config.yaml
num_hidden_layers: 12
hidden_size: 640
head_dim: 64
vocab_size: 32000
rope_theta: 12000.0
init: "uniform"
init_std_qkv: 0.019
init_std_up: 0.019
lr_mult_o: 0.707
final_lr_fraction: 0.0
batch_tokens: 262144
doc_mask: false
dataset: "wikipedia_en"
Each number is 128 + 32 x the weight over its row's rms, rounded and kept within 0 to 255. Layers, rows and columns count from 0. Numbers have three digits each. The size before them is the row's rms in percent of the matrix's.

# gate: layer 7 MLP gate, 1728x640, rms 0.082, rows 1407-1506, columns 200-239
# up: layer 7 MLP up, 1728x640, rms 0.0877, rows 1407-1506, columns 200-239
# down: layer 7 MLP down (transposed), 1728x640, rms 0.051, rows 1407-1506, columns 200-239
gate1407 102:099099139100149151079168180101177148117072150142166133148115111128161183118082110162163087089129162145162109143138086093
up1407 102:159124110099114162100154085159126113120132185153098134166100126130127137130110079130081188184117104079136119205163143096
down1407 100:176123131115134192133200143099181110141114179157113121194095178052114162145133171101111123124151176139100133127109107137
gate1408 100:132119094131106134187102200183092129090144172143081134105150124126097150139130096106133163122138135128122046144117132142
up1408 094:085086187076152057128122153159145159072116102069174176152135217070079112131148142097080128163150125112110095167119108096
down1408 099:138108135153152144119119103121160176144116158133190119135118106114057131127136093128186092207103137053124166145142137137
gate1409 095:128154092110116117152124150157134147106154192207129179159140110121159153133168098142135109109171183098122146133094096111
up1409 100:133121127116113083093148118111127094089082094094100115131113102153144130148139116154138108148117131179112147055100211099
down1409 098:123090177078166085111117146127092106168140184170109170126160146150203106106121140173193091086105138144102130129082136153
gate1410 103:175161129109170100150136136104118109111130178142087135124091154096145146117146136130125102172096157123158139146100156136
up1410 107:115177151162147139098091093139110119175154076092175105177122117135130100143100085106109084106076111150145065131079137133
down1410 103:106153140208110178105075127115143125102060133102146126084124133160096085149144108131114150068151146151078104138126127101
gate1411 102:070137137166151104076140172144090083080141139154095163168155150236141141101119135143121177128105124160141202129062180148
up1411 100:118168078104098080105151157129101139137068167116187134143133128038077139069128104136168155140075113116112074122101152158
down1411 101:057157104099160119162145142142166113106109146138182132098119100079124142130130094101153108125129145207148175118136134143
gate1412 096:129157177103121148130147141132156091181099121105136177118129103173114122118153144081132159132096134110170029061116150139
up1412 098:070125100150149120181136059117134148121169091115100126098118129099139137160135147120121097175116158122136094116063114134
down1412 099:110103124127145139116097109140130121132067136084155077155144131093113103112132082151096111104124100112107087081117135055
gate1413 098:073197128156134121166080152063142070126164130080112145120122068119118119143105203128051059093157165058178159124135102180
up1413 097:183140128130099163089136101109108089100194120128141124106108102139108096136160091122100177149124088134110140119106130174
down1413 097:068108132188098067113070126136148092142113119086141162160119142172073127095121117158050110100108080143071126161188183089
gate1414 104:142114106141077125118126145157168099083159162118120136151159168114131115125081148121159142164076132093134174130131078079
up1414 101:165106116151063171109105174123124120136187146166164090140131140189103148153115216143121157117133077150122160162163152144
down1414 099:156147157091118150108118091131119101124142177103117083071138100129130140157094121170072098089118078107132147096111126163
gate1415 104:168113103107119182143176125115106100174168059113053120115141147145119123135118079107100143089186108150132162151110118127
up1415 101:155148065159117175090169097083113108139124075142162179029094141113132124114162116192113141128141137157089125127047087105
down1415 104:147124102139153149111125149115134079126147111119122155137121123141150220160149146141124180146109096169139128147137106099
gate1416 097:090114159120115129147104186098137151191108112099157129082139117123162166173139101146096102137119143099115124174199165151
up1416 095:136118178132156145123003160119146135176148128117144087108162161134145120109112140144132153113134164164106145090187103123
down1416 097:188064104118165139144082133092130151135124098082168118100122175125182151162158140140164146108111166186145131104099171152
gate1417 098:137158183131187151120093082134162155160118132074150157209089104095102156153111142153137133131083109086121207144082151098
up1417 094:168141210040096131091163107116164112156094087110120127089105152128121078103108189121133110135185138116074099107120157133
down1417 099:173112128129095171094159147168122124158107081149132140156167135116126129136104110126137121108112111055125154134131114164
gate1418 097:127113131104047121224093155140165119099089129131143129158166171096105110142111164179128119089093170074139116102100147104
up1418 100:138077149146158131089187112152132071096141139133105082074135169118163198149195128127105142170089114170163144177152146092
down1418 098:191167080134162056162150129123091121105147112148083090185079130115084140160174106144125121093121174125149106140167146130
gate1419 103:185173121145118106104133050133185159156131099073113132126137159146171172070088100134123094135145103101110121093084151149
up1419 102:085179163126134182125074171163106153178121136162136105153089169132125087136092131097124151058122173058138097136165091094
down1419 104:069123125099113142139113089118097108155132118095112088066103105121108154094099150144107206142135145135124095147176101127
gate1420 098:130191171162123153108155123115125098079111108122137140139120139121088180087149165136180142099101124119186120108146116117
up1420 093:162114147114146081135107125187173073155136052165104184163151203124143169128114088169106177182101099096121094136142127155
down1420 093:092109126085102113137139116178075130110077126131078094157099157153144098150101120175131126102137108141189083112175085130
gate1421 105:129165145088120101185132129094113120135101117097148086182131042107101139120077103143179188193136196163147166140099105109
up1421 103:098164064145110114100107173163109106087123138098128127088160223135181168125173167115151132123097110146135102064131115156
down1421 101:142143121201128077110120126054145183103162172145100136152160093153163131141129103088186173095121079085167156141122154163
gate1422 100:091136159152123201146153164148107154088102155129121195132088143141100120161138152150147116049133111134079103114104126069
up1422 098:119120163144128090088109130137133129127139135076135102118115108213151162112123134129117072099123059108176163154156128141
down1422 094:132111097136165188161150202092131173176135144097117098135154096148109196138085075165169127103070127099135100167120123185
gate1423 099:109122144151140144178099075110151132137181168146057151089173081131112108204107141163143130127187136153145152116085127094
up1423 099:148105075102161113137159158139121121177145108101103165111137101130127143098134150113107148127118161114119163165150152175
down1423 099:151146120151127115073107131098156144119145104076147125143132131098140107148114167121120113128087147141097125169138149129
gate1424 101:147127121139115138163115190112103057129178094194102129151118125093180154127087101127109157166105163108145126123163121070
up1424 105:105205067173102038074115145181188082115065056150147070169172144097136188166146157113137142123112125161132144081110113167
down1424 103:191163124101042085167076135125156153128128075181133126178162141133084095165153141138145094090112198154200134143166080122
gate1425 099:108167109082134149149125160123081166163107137112138143180157095150157131107187136142109146116090081114180158156126147152
up1425 098:097162123158155110172141048128128137145153145154103121091141169126173063056123138139065118100135162136047127142088159135
down1425 098:148089131121162086118129085127102153090110185114172158116155115167134102136112153140123180100146105165137071159181146173
gate1426 100:132135122147105087125143127111107085122130110149124152164176168148124088107114129121172088167163180093162099125088122114
up1426 099:137151104105093110087121128139133087059152130155159227167211073086117145097166078179159128078113125165087150132116104130
down1426 101:179183115072052130154159135119103055181103179112129161134196126153108142115136112181170089102172157152130114126072140138
gate1427 102:128148094099151125255155106066091095152137122147119151161123107176125207142100123163085144148165132126101182101118134138
up1427 104:105128161166161112100205119064166089138098173093199097174140192168069112093149121081130100146119132130128078155153158176
down1427 101:140119104098172192127125148134122165151100190132144163162111109200116126070128134126133161088151160117104114152162128083
gate1428 104:161124103123125112087149124118089158121119112148126093123083135113109111157151113116159122118133167149122133157118187102
up1428 104:137067090175149161093144094137187139141069046124129103113155116121076161113116156096095142113102148133097115106109119076
down1428 095:153212132126157112103136145115190211127189092099124138126105170150141136110112173051117135145118092145077163144152184104
gate1429 103:138113205164194137126124161135096081134131154124065108129130133130103094042167164105171079128103197110097150099135140150
up1429 102:183179143122136182162198131115133146133160148114099114129129103130171158091130101137117153133146173077149103116125106121
down1429 102:116122149143103177164115124097117143133148159139103128122133146131143102163164102121110115126138129141144126099115160153
gate1430 099:176142173198098155195128140147105072139084179148194135146094119138141183112112135146121150195138172098127093086142089152
up1430 098:136103111148107084167158166116132118145148180135142131088112138146177198107190065141141215107110095129137115121164094093
down1430 099:145114143118107142133167179066147093092146141184092118140164143111195188113159160183121114129160143055135134127084181149
gate1431 095:074103107122096114169070116107133086137128137083105145139087153137049123098163093116131093151153172103139111116168128106
up1431 097:106152125141113096120115108174076054132094173132070156139189140086124154142118127109109147122108129086141161119161065097
down1431 096:139162145098181107123203087137149178128192131179173143095120189116138074095125104129148191131051112098147167137120108133
gate1432 100:172159127148137195141104114147133118070180094128089164112078088130085121124128092184111119152140147139109188091104156169
up1432 102:090104159074100133102121153175151101125145115099144158193073060153086093124111061107106153149138124116133164121107193152
down1432 103:120177177163142193067123155124173096146181142124134188108153100134140121174084118146077133113112089068148083151154156178
gate1433 103:139153176096115167114115110129164119166122147167135112139165113117130133153115145084088098124117176152142102097075144137
up1433 108:096125124123085122134124116111154151134123166122059130173147095219078133081091139096127149110098161194095135147129115054
down1433 107:129150105083126133153121164109154095129182123145097107163120146143161145105143088097150171098148157119135057131146120110
gate1434 101:086142106044196099122134096115074125119120138134143162167155122080153121123114118159119122125122128086082100084141174091
up1434 096:115121151162119174171060132158185162157133166064105128202187129138133162126164114107165111142139084154122140122134155134
down1434 096:133180154075102114144130143104208141128131096178059060137124128086126081128146175103207122095122107087113128142139135095
gate1435 100:101122082100157100201127172115126119158154159165142113095140150109147105104166099141097092182120100098102128125070107122
up1435 097:110154136105189119142110165131124124104105096187154097114109154114077171173132127094080169119141114172132123133180113073
down1435 096:156155105127112135127183169115192169091087118172104139116103150050147149144147165135113093129114122159127131090120147126
gate1436 103:113120165120056111076109095119125153149183143106176181191149131113180131127155151151174145104135133114155085115102191075
up1436 101:165117111164129102122117032105101114141107184068179151119059128129173106130142066179182179076111073150109181135169104080
down1436 104:154056123113155095130076154111139144146198140105152150147128140188157137217166058144236161124152146134138144060136116122
gate1437 101:070145188079141087134098129168134163128138118168144111146101092064150184149112070090143078154112124099086091153151114132
up1437 100:120110142141156043100187107142130178114106099167108089124113117140078164159164132090090167118121106164106122149148138125
down1437 099:134111179134150132108124175113092124131142079132141121114161050127118152110103139064132088131145136110111054136194160101
gate1438 102:150115167119170147095141122151131146148115148076082065140132132119177120109067111153088154086173154102133125121122119128
up1438 101:124117160144092133124060151075108162118069142135170177146116156114088120097082119159150123129097116194139131097116147114
down1438 103:132142109130167093131136159113134163109093200124175136085102136113063171139167165161126171128095133089112144133150101181
gate1439 102:165118099151108167148126159136165176140090123128134139036107161125197139100100152091105120112103097112172086178166102158
up1439 102:119111127160107156197113151152185153090166133142114158090122090104153119116133141154143225150111122135157175169147120143
down1439 102:117133158131107177152189111132196162120112138145048125083137117189099203175087138145113177113123126146142158139119126109
gate1440 098:111128073128104155161124127113149111148147126091140134140120159125139143148060098123117095152143159108078122167032148107
up1440 096:129085164170172149155154197181145097130090061124185056141127052076112122135165124133093109128160127158154137223162091145
down1440 095:196139131160099172131155117106072097161134156133147174150090089138122142142119132102159147133122102071176115121107098125
gate1441 097:117144118112119104140123128095139112176124103148112160181080131107195145092040153080119145143162143076153130156096114123
up1441 103:131150081158142168152133102114068135220149059175118219088136153125122192098078104137161142100128144177142132113141102108
down1441 103:091115148182086200084132180102139120156187077151162117080186146157075174107170163111169108210122102097091183061208154162
gate1442 098:092109121137131083126128092129082048140090149092118099108094154106132072092126158148179105106141135164183134074111129128
up1442 097:175202110155135143098111108148041085215114137107173107125170085093153099146166107139168134097093059141156158137138142104
down1442 096:064140103124100082077111081072162141092133190072091127125101168062131106177137131084108177125099079107160155168149098096
gate1443 102:117106108130186129130093148116106139107146122107132170161175107106070120174123139145114142151132077054146123125155085084
up1443 100:109124142082079139150097117123125136181146100132190116135115172171080164069139239098154127177106096163139198120099129103
down1443 102:121119129112128170119195086045091129091127076109184167111162128113173147115144117145167104185163072178177161106089154094
gate1444 096:131122118122133056156141137148091094155085121093151120127140084136125138151190136134107115134155140121106129085170095179
up1444 098:167150136109099186069177119134129095130186144177157138123063135105163120212174149136222116119124148196099159166152174104
down1444 103:092128107152155078077078124141136095139120154098174201141112180094073124106106091110147117111112164147120146104084156171
gate1445 100:142160094127143153099134079124150181159132136100131117139153116114072128111103185176117129187146114160104114081073128123
up1445 112:117115132090155146174157128117113145132193115175140129153107114134101086154105183136102156106080090100125117114091090171
down1445 108:095163083110220150091065135148077122135144075141063172141118135128072159134150173119142254107110126097150155119091113152
gate1446 101:097066128131119130177124092153104155153104195141088132146155134158144140135123104120114126160100097112171080099171098096
up1446 097:101136146103094132139167097100141130062148142127160141095089120106167161179199154102158172093132146111100088106102121179
down1446 098:126128138130122133137143072126070049082155109135162138119095132117108092153132161196110057156180107115113128061143118138
gate1447 101:146064177196131113161052153117147149084142068092091156167093130145151136136094150131118146146175145139137182089169130114
up1447 095:095133151158157161108200145187053128133100147122138141124130147084076143187174165151128106150163100144110108136132107174
down1447 098:113108129113122121105097124098125137129105160204123138122137127075110177092134119143241122172093095093153135149080136126
gate1448 101:135111114160128159138157112138158156084126153212119124135144121139126094106111090059151084151072127155126114125131121125
up1448 101:109107100085109182137106132111159178155136126103087102094121078113174165106067089164140139096183146102179111156130104142
down1448 099:147120088136153126152128179112167142118101088111131124092166107101155136091080114118133111133104067089162117183126112124
gate1449 101:140108117141150172125130141113137152167122087167227107143133164125147109096094164151136151159178098097065181111158162144
up1449 100:113074090129130070100129119095137117129137118140130186138121099137116093180094142128133143123062114104137151124129184087
down1449 100:133123143166124141165133089061101126124135130126197105102099107153096142104143124109129120131154130144097107182094165132
gate1450 098:116160126055107170153177117124087102082157077190190072090191179097117130143160107146143135120122183093127180100137167094
up1450 097:134113110201094135122146177077145106110121157166077139157116129072159136146147115167182141139160129125143148137175190130
down1450 100:098153155155112128157114172144125143135190089104188198086169173132120198112162085091104155104096103130082124090138197113
gate1451 098:195157117131131152076083097192147133074141125164139110098156102115088166085152154149145131086118116154127121133131140064
up1451 097:083124108084161120092187152118137150176091135147090111123087044105160128121134163142138161110138180135101142183123181092
down1451 095:140096096139114141138130123071117141114112127161137073125121127126130136125116091115115155119208077154149107118124100095
gate1452 089:116154186167185142171113149123106128156073134108137127070115102097093119107134156165146116149139122131125165126153179172
up1452 090:127121156139123110091185145122150095169115123104135110105103131113214103087172099149187157117154156123130116114099097165
down1452 095:072156128081127114163113106168150169050139129100118125135152097101095132174119123100081080118085070112164177111127199178
gate1453 103:107137091113106127128102095104135142069138160101178090088147092085143158150178148128166088194093141116145113124144089106
up1453 100:112060142108138138111129164140178091169156052173092144150088129101128053069136133165105111143130090148080169090104083137
down1453 100:107144119154086097115138129100140148155136161196108155201049166074106110130081142097051069074140098083154150118129177054
gate1454 093:141169146147092069146106144188149164142064122104169095096195117079121157116082095102157125160085126172093098101140183138
up1454 094:137131164144115173118070133142140139140124099090182099087149101161179124085178109112119141142106092119081103160161152147
down1454 095:110155147109079122107088026087133216181117171117170156140141124139174092127184110119158150091123160121142086147082090071
gate1455 103:129090183177122092125191117153092094137125159090140092115080084134148131098154091116156088111115115176159139081106138128
up1455 104:146123173148172152101132153134141091143133096160104100091083112115093146211165140175110048090138107138100158118083111057
down1455 102:098141104147148118121089148164148123066094139073168092133111146066076143161133155115074059078092148155136144103129121127
gate1456 101:107086133133107159157159113173142141123046100137098199110157139102106099128143156145120124093149162178080147118122158141
up1456 099:089132094146133121144083086156134149196148075157093086073139136116127145139184095159178083189067116142125142152098117125
down1456 100:196144119133137080138190135070090104071092161116131099088105115169107131127126115091055126166104122173123131170100132128
gate1457 100:060076135114111124144169148094089093137120104181128131132120096181111140160130115169116133137120074148141067099132099070
up1457 101:120180105168143141092162168155133108063119108143113097133149155083153138126060099165107100143169123078084152156150102139
down1457 098:144138122143112128117088179120109102138173120153083122161147125163107109177065073128160063109198117131101216114165049162
gate1458 102:170177089101167125112142139172150119234157122108099119103146082088138142126028109097136116067111097154067173149159111104
up1458 099:124108102186111127088186110114132114135135132125077148111197177186066074149093112085116126134102110155070167162104087073
down1458 099:113135092130156113110085182172089129090115160113143112124076118091125122110143057113136153092076129117090099133140106106
gate1459 105:108193165043134202106140141094134128140097122146103106078200180107105141130184081072117198125114085112149127133130127132
up1459 101:106141111118126093087130076107125125125098142140112086104054096153146095125125093105158109089156173110140136139153153112
down1459 102:125127158150120065127151171127056077178080072113108070115117102119113134107135125103116079098126111041119097147050128081
gate1460 099:145081090108181134113135172119116135094140094162121134117123102150107126112206168158116147130117143146147176110154178166
up1460 103:146099120178079091081099065156142152163098166146113132153182196143021111154157152118152110158096138133114164153152152109
down1460 102:089101184092099133157113120124091158113152109109119128164138133113133150142150146061160104168143088177135162102173147131
gate1461 104:145162133080069139140056095092104132099116174112110114086198159202112107112120096090146116106154113121154131131164106169
up1461 103:179156176079092088074110035132115120153113100128095107074125149142117132146118151121115120081092132106117138111121138188
down1461 106:173133079147125091145085105113127076110165175156178099087104121071164119078114118122165118144138128076091176172079164122
gate1462 099:109153172200140087083179091118103139140110108107163143161141074144076134139106106109141142101104066114151114101154138083
up1462 100:133093078147147154134152107103131108076153132124117129087142105137070162144139154117092050167104131140139129134153105147
down1462 101:104071099105161126132129106082199138106115092156120099106158140128125155093077163179116146158074160131075136087120116122
gate1463 100:148098164106101152133114140099052082090182145163120112082146153126111133169082117141155056123121158137077091146087125114
up1463 102:114110139154116121100110158040145155112076135103164132109114134124090129157174086167150081193141108130136140084073145136
down1463 100:110205081126115087093128153144121170122130124159149082133127107140173110135190088083135134174172116174147066158089145080
gate1464 100:126056159166130167124113124087093103182062122108070148149123126089170147176165105101178086117122121048162116184146070145
up1464 104:138187128115145175121134143155205152153082144103128131136146155130145093106123114159125142152104077110099191133156124102
down1464 101:140182167119100144065159214165196143124062136094118161156127109085163071159121105094113157118185106172130131106099150078
gate1465 101:106121144162135112124101134148175130148149110126082102131107160103128132159107140102074195077192170138162115170200058087
up1465 089:154157136122161102147115139111178084136152120147023123169108165107129199163123129106106189136178127134056102131189093107
down1465 100:077119142138091132130167103129100181106132165155182121098142128100111099129169109138176112147094136056142194104082181127
gate1466 100:116129166143134129128052138084124064106160085104116114114158176075118147106133119120152128128115101163094166127136121112
up1466 099:161218083107135141141043097137165171158184142095128153158137142118115121119103167123136166112085055186089096125122190141
down1466 099:086150101162133171138107133068101128172137035084114069086083142108093122155168155057111170106132163176123140150147093140
gate1467 103:138163101102140117073195104138123169137149104117087089159153111153165087151130067118069108094078120168160141175111150178
up1467 103:115128119112141105214080108140107110121155116112153073123076108139130141210118108076134201105178169102149159193117107155
down1467 103:083112145099147134159162090160132126138158129104182146106083079080143158125080147125120131151116117116163059123146156079
gate1468 096:167090149131128176179164143152141155178138086131148129119119126139126110131108109080120161120152133175125111138163143174
up1468 100:090147106079189106126149084081185169029134126080147109156090074153079150164153125149110124105181121111163190160169149176
down1468 099:080130104163072139139179167087138143076132104133133134073119134100094145096127125125097124098136124150220142106138077141
gate1469 103:162163175120161122152162095138083112100120115178142071150104135176139108183121157133137145069128125122142158196112142183
up1469 103:134133112123159166107090147202120132144088203149094111139162121132129146103117096212077078144142173125153179087192137075
down1469 101:096075116137159166133097103161139149122098109068137098108149156116118072083146117113138155112139085129153127098097148109
gate1470 101:128108120102144182115127132140135092148068134101109136079103145138127082148121174053131186185148150097078042101145135146
up1470 102:152162093109132150181117116203093175157062121109099070133191127117108132143141155086133043165057129150117093191113129094
down1470 100:085140109071125113110134140149112149148150195095134165171144187124145127082075142102100122124078084142165179123163084132
gate1471 099:152106110101143102133147100163124107104137123123091121136129125121141076097124145126155150108164089144137094132105150099
up1471 102:151153131137061097186170134108153106150156108121181143070059086141184096069211103089121123139149181154120134151105109131
down1471 105:070089154142124040135113111196115126160125122122134101129144084138097147112142132139131117132127121117088122123115121147
gate1472 098:146219145129116062165098183173155126108118124120093095049146152143061124088130133153150144125114057130121137072115159146
up1472 098:159122126134100123108110093144088138087136146114134127147139117178090136155158128125139117093195194079112142087107144151
down1472 100:119154130067165157123060091083127153152123082125191117150074173081121134159218138164093191111185121140106158118174127099
gate1473 108:104208121129104134091090134177143103152107125114177152107142120121071109160146152177140103072072150163116135084139099119
up1473 115:128182078137093103121133138106169141127156123119071153139139150118148099109146163111100147154110091120177115134076173194
down1473 113:140189131073157131123131117097102151101137129125177173126177092141053098129156150133113103110130146102099097100119136132
gate1474 100:077163132133153118091128147157148120157135129126127064107127141108153129195121190150196113122079085110101113184159121083
up1474 101:147158143109095079168164155125177132168172168166129144115095131159152116139168143095162095110161127130135130118122139145
down1474 100:097189157160110149112159094165145166123092121179127108148091185082137118124150107166138171101092125121136086097106059143
gate1475 100:128151159140122174124185195078180029134064152137159126181116123166136123110199162126136155110109093153174120157107157124
up1475 100:116101105088117088080131114166104101120162091181099138128159099164113170130071092098116110127175170165171084077098098108
down1475 099:127125123136088150046127128110106068157112152126166084162119072106113143102125098154130128146134166125185094078120088141
gate1476 098:145121177179067201109124089166079169122113086115131100151091102100125133110138160102171038125131097121115140082137119177
up1476 094:080162077112110157119065092162074131092126096119096064109127151129133069132104142135070182107207117155104101112135108122
down1476 093:125100122105160151160158171164146148128141155119145088097171117156066153161134083091140099134076131101165117144146135148
gate1477 098:102135163087069092112133149104122075113130183119129157126069135118113098117094053139115119160112079127132119164142134147
up1477 103:089137186122116163126119149140117137145149138165149135155140109123138127097148134138050125178115156121077116156128150113
down1477 101:211125099131160108157131174146162075151161228107211105124053146048193156067121198098155131185135125122114130136118125109
gate1478 097:134169127160165099159121204112146146157092134107097088130173161142142119168128079141118089099099116101185099149065149182
up1478 098:131097023131179113082197097132145108126167159139119114148172129098155170135171085075134109090133148081131097090105117137
down1478 096:089148123135105047122109118099148148094156156137151077158102133176168080119123116057133100106144124175196144134148111155
gate1479 098:130138053178093159159159103119142104144089100110064148197114093099143131116130127142102118151141088142130147201188138186
up1479 097:131153151184133090161217136112095133132080133104124161169124070171152119083136096108146107137130152148072154111186148132
down1479 096:154119108134098136148127120107158188169148134023100094169105142119178146154091142144137115118093131148136092099118170137
gate1480 105:129112113097099179152157153231085144124139157095154118042143075115114108130130081085133088166100185144117110152095114138
up1480 102:145083134162102149138152150109195060164131152090158119184159063084125152118108081114105130117120093124100142115160128068
down1480 101:160075091128092148226149095131120118134083136147129127180126087129100173151115130079042123121186083093151181102162114084
gate1481 103:113133169083192091128109142180106170104038145133126105131146143131106062114142112131125136065142114113087133127127170097
up1481 099:121105165176085098136121158133124112142157122102105111113141127120139130122073185117174085121112134137108141083159172096
down1481 100:145086170139123126126172117159116089080096162178087149132052165072143109136181137121121087187107114180157123136124183132
gate1482 101:117081096177117104130127135156136143163103124124152109107107151161119103068169184146093166171123110097124122175152121099
up1482 100:115116077120168121166107157168114119115127089139160115074157136128105135201144139116188110144071108126143090177164175201
down1482 102:089078111107139154132070111130169091112164137163118189098094136089161208167131144116168114110125099116089083108128142111
gate1483 101:163184173105082112125145121148073112144162115147084134084164106094143120122114115104113122089116165074122112147151172149
up1483 098:067122135160108049151143120084123161199070083140128170075096125141102053177119094129112152103130153137106104116119091079
down1483 100:147165137104106143207133124115149110084140130132153214148141111151130112132123125211163151153157122134098133152117089135
gate1484 098:124080158092049107160164189129137114156135082093106138124147132205123111135117193118226178151156190115163145130156083113
up1484 101:086098113130146156099156080157136141159094145101131158175121140141059114161178123124204157161138131029176110170130106114
down1484 100:187123096132139120182082102153145154125128151147116148146103077111097144172113129120085129093102134134145109154153097109
gate1485 100:139121122159169186116114130134197162096129150145146150139174145116108149204157156081072111124120147074127087155092198149
up1485 104:118117127147145107069138098093156145145097129157151099170132103103124108129094137183173123114133142046129104115155091151
down1485 102:144105120161185121150111104109161170096118143160116091162134079143126118123133128104171124131152173085091098186109164118
gate1486 099:125142146133119117097160104174191083137170119120174138123124142125093120137106116145105086093129151140139127183112116142
up1486 104:117146085124095167090106139139097125162140132118095127152110112099097109130155096159164105047115134159108160087120148091
down1486 104:063119144157128101071091124097092087226168095137128055139064124139117107088192161098160050181192137143043104178109116132
gate1487 100:184163142135165199133110115105120144171148130126106140110143135136139173087150096131141136103145107184175127100105126121
up1487 101:095110156180124175153133101129118102145139138155122120102133158158103156127122093201152184104134148101094123149079108090
down1487 102:138174157094176164091151100180100179129122145081127131144160051200101174120150102093118176120086150155131073169125126182
gate1488 099:026112152082155114173153155105090096153127114138172111112154155165183210144117147145168140151128148156086094138083150116
up1488 104:093111093111095120199104085129117124174164110134170153096074165159137102088172140098122179116130061166149128104119109132
down1488 102:141142120100149100105142116150134077195129136077148157039146151141103090148157131127121116127194122155141135099126107132
gate1489 103:138084124163126144130192119083111110099070142145162118116119053143145152147133142130081099167087095162133185113078166134
up1489 100:131125145121191080141155129100106142165185182135136099151150114106065162141107114151139145105099100133143103117160144147
down1489 099:124162129096124094098136153127150142169156193133100177125152131078080090028080136120179141099163068126080145138150106131
gate1490 091:120150132170093120190083142116081134078113124132015122147114107127092085067138138164127080093052206110149156100108103092
up1490 096:076138187147167140111150125155159163117169101154094126084133116083116093076095117112101100193163126109114110114172164108
down1490 097:128138093165162116078055114171133136156116148129173128138137155115130131124161150098159184129163072134139118071096196132
gate1491 104:118126159130110142124098129142140065183096115148184100150114163108173163156133157072087038162137155105093074142111152123
up1491 100:187154162119122160172089096093128153117053134078160241095092118129116163102146157141147090153134176075072161123121099054
down1491 101:128072108181086099090079173140097102097173121149146128116125164182163069089107167089183156138106142159060152127134084111
gate1492 103:088083122117105150174087145174161095109160195114134136138191160084124103114103127148146110186083111169117133093135143161
up1492 104:128164113126157099146134128102152115130189080144088145166118151116094069187189175101089102035139124141071139108133172133
down1492 103:109162150110110154181114170177144111124155132137124149194119160110100125156188117117115153092095087159096215113147122126
gate1493 107:163167141163147136111176141095086146113181104149142113130118169100104100151099096160128063149084101108082071117154072073
up1493 107:121137164162158133144152086120176094143091176092057145120144173122131142149145142104085110124099159104095105178162100094
down1493 103:153098099141088105147114147170129138084156142117147107112115141174123131078166154127095073136047108111072170140128090174
gate1494 100:151102101145149140087122125160147109146168112145126101133151084141142131151153114145141176141157119133158104120066131137
up1494 103:134158151120097196127126132178148133124154075128127088085156066151149149118131100107155064108112074108146142112165148111
down1494 103:128162127120145148150191106083141111134128136131061142144144112080120148180153124152154051163148172072170144173151121101
gate1495 101:134127093110127118111093189062094136146064103168127148197155147138129099192135132156069150186140152143154127137138103107
up1495 098:136103139160164137120125063148154111105187098161158151141124125149137056070148098127103159110092166149078096108122085146
down1495 098:142147106157162139098138076138145084119159112181132143196092102115121150128150121113087104099127149119145128186162150147
gate1496 100:152121110178137144107116151088157085144041159138182105107079106173189084089114129117133189073109146184153084128101167105
up1496 104:126128148128078085145113126151139149113047099202130168153140101140137173105121131166162143156153105187105137176150098067
down1496 101:129113088131112080108102159130107112157124077156095152151119113114113119132120091080151189122114113156129122168126110158
gate1497 103:073112175160120140158178151155107107121113154120060123108144121124195149148131175123148147181139134106079110148137103113
up1497 102:139142139137130128141113157130149134180154081122142115180179082146174170057092141121103097067166144191065177107150186156
down1497 099:090108187104135107148086102162158077151103122131160144176137167159156165128085119160064132154136111200138172051119079149
gate1498 101:165120112112130155149140108169123148164134132113115082121151138117126132120167117179072095112142102113156136113124183085
up1498 101:126160122114113089116144130185136103096118159089155143083114124120170106108131154164127151086108153108134123104124066125
down1498 102:132109127178175102073094107147160086105176156174099094161096173111150138157117149174159171153160172174145174104144111108
gate1499 101:138154139064114115138110061140153178121192201113099114159100153078144091212121083148146159127122121132135125084107176080
up1499 103:124169160075175089090164122107106160143119112128115117157130147081087165150159075159119121044110099121148170094123127090
down1499 103:211188115131141212113136092106135127102119157125154147147108154103148134127166063165081143079097125146213161117130076165
gate1500 105:116140137192083135078126160061146049091080067105153160163103091190100131102156124124099132141084129144110157166067081072
up1500 103:163148141093148122123105130136149139120165106165108070081139134123121147110172147100132123114150178134115135121093151126
down1500 100:129162137087144096115125114129164149175143155201101136088094186145164168119121115166162126072113130135083106138185141093
gate1501 104:109105178096159123144138117166106121110143168112094127108146074163158092102102114119115121088102173122177149092135091076
up1501 105:133099085106156129225067127106142149092158077094135154076105174099141162101132145106088092167110131130190111095185111163
down1501 104:085089127161098098112111128154135142176101134116115135158083072159141156127122185148136171117091128149171141087103094125
gate1502 104:102125181142147166071202090092110155136185118157087132122104182131118113111108166076158117126101094106131174142087211129
up1502 102:109170133143048107116135086174087109142136147085138078141082099148141126097160130142148101145159108127099157119087154091
down1502 103:138135149134062176206167099139152073135112176142167098098148081116150199068149118135165121105151129127075115159110100099
gate1503 100:145207156154131154189115122127135125155129112116122125143100061121213130179099114143207182165115150098144121115147105092
up1503 100:081136136079136103148121124106121105116151137111124117159046100091170100128107119189139152112123126160165104107131133136
down1503 098:162119139115122093109163176135235133098145160126125086143141075151142120154124081153119109151090128102126104114134165119
gate1504 102:117160166158157124113121134160062107104112178176168130106163129109155110152083129131082106098111152127086095206162137145
up1504 103:120107133181159142123177097119099132160142048153108114112063142139149108101195155165147113143191041104119132156103119092
down1504 101:105218082129117114106118101152123123088140139152110095182117067159177072121146132126143070140152087099099094120117140124
gate1505 101:083061099134103116176150135170069107145170126143167108112107107157107130126161166097062149144170107156162158109091090096
up1505 105:099142138170137164093161115148116153158083190199098101162101163120162162106108113136147090152103084118089134136112143127
down1505 104:151160104137128157104119158133159140135108123156120114134094148128065111138066172071115125152092130145133127159085122156
gate1506 100:117135103110139114105049130052111147165134121064112107116166109169155173182112131136087151171132123114106149145113183106
up1506 099:166145072138122147194127116141181074164130132145163084126110093081109082090134158146091141144125139100129093086144139151
down1506 096:126126050163087223132081097144116116089188187118147109145149076065112155140113106104116131117096178140152124107109188155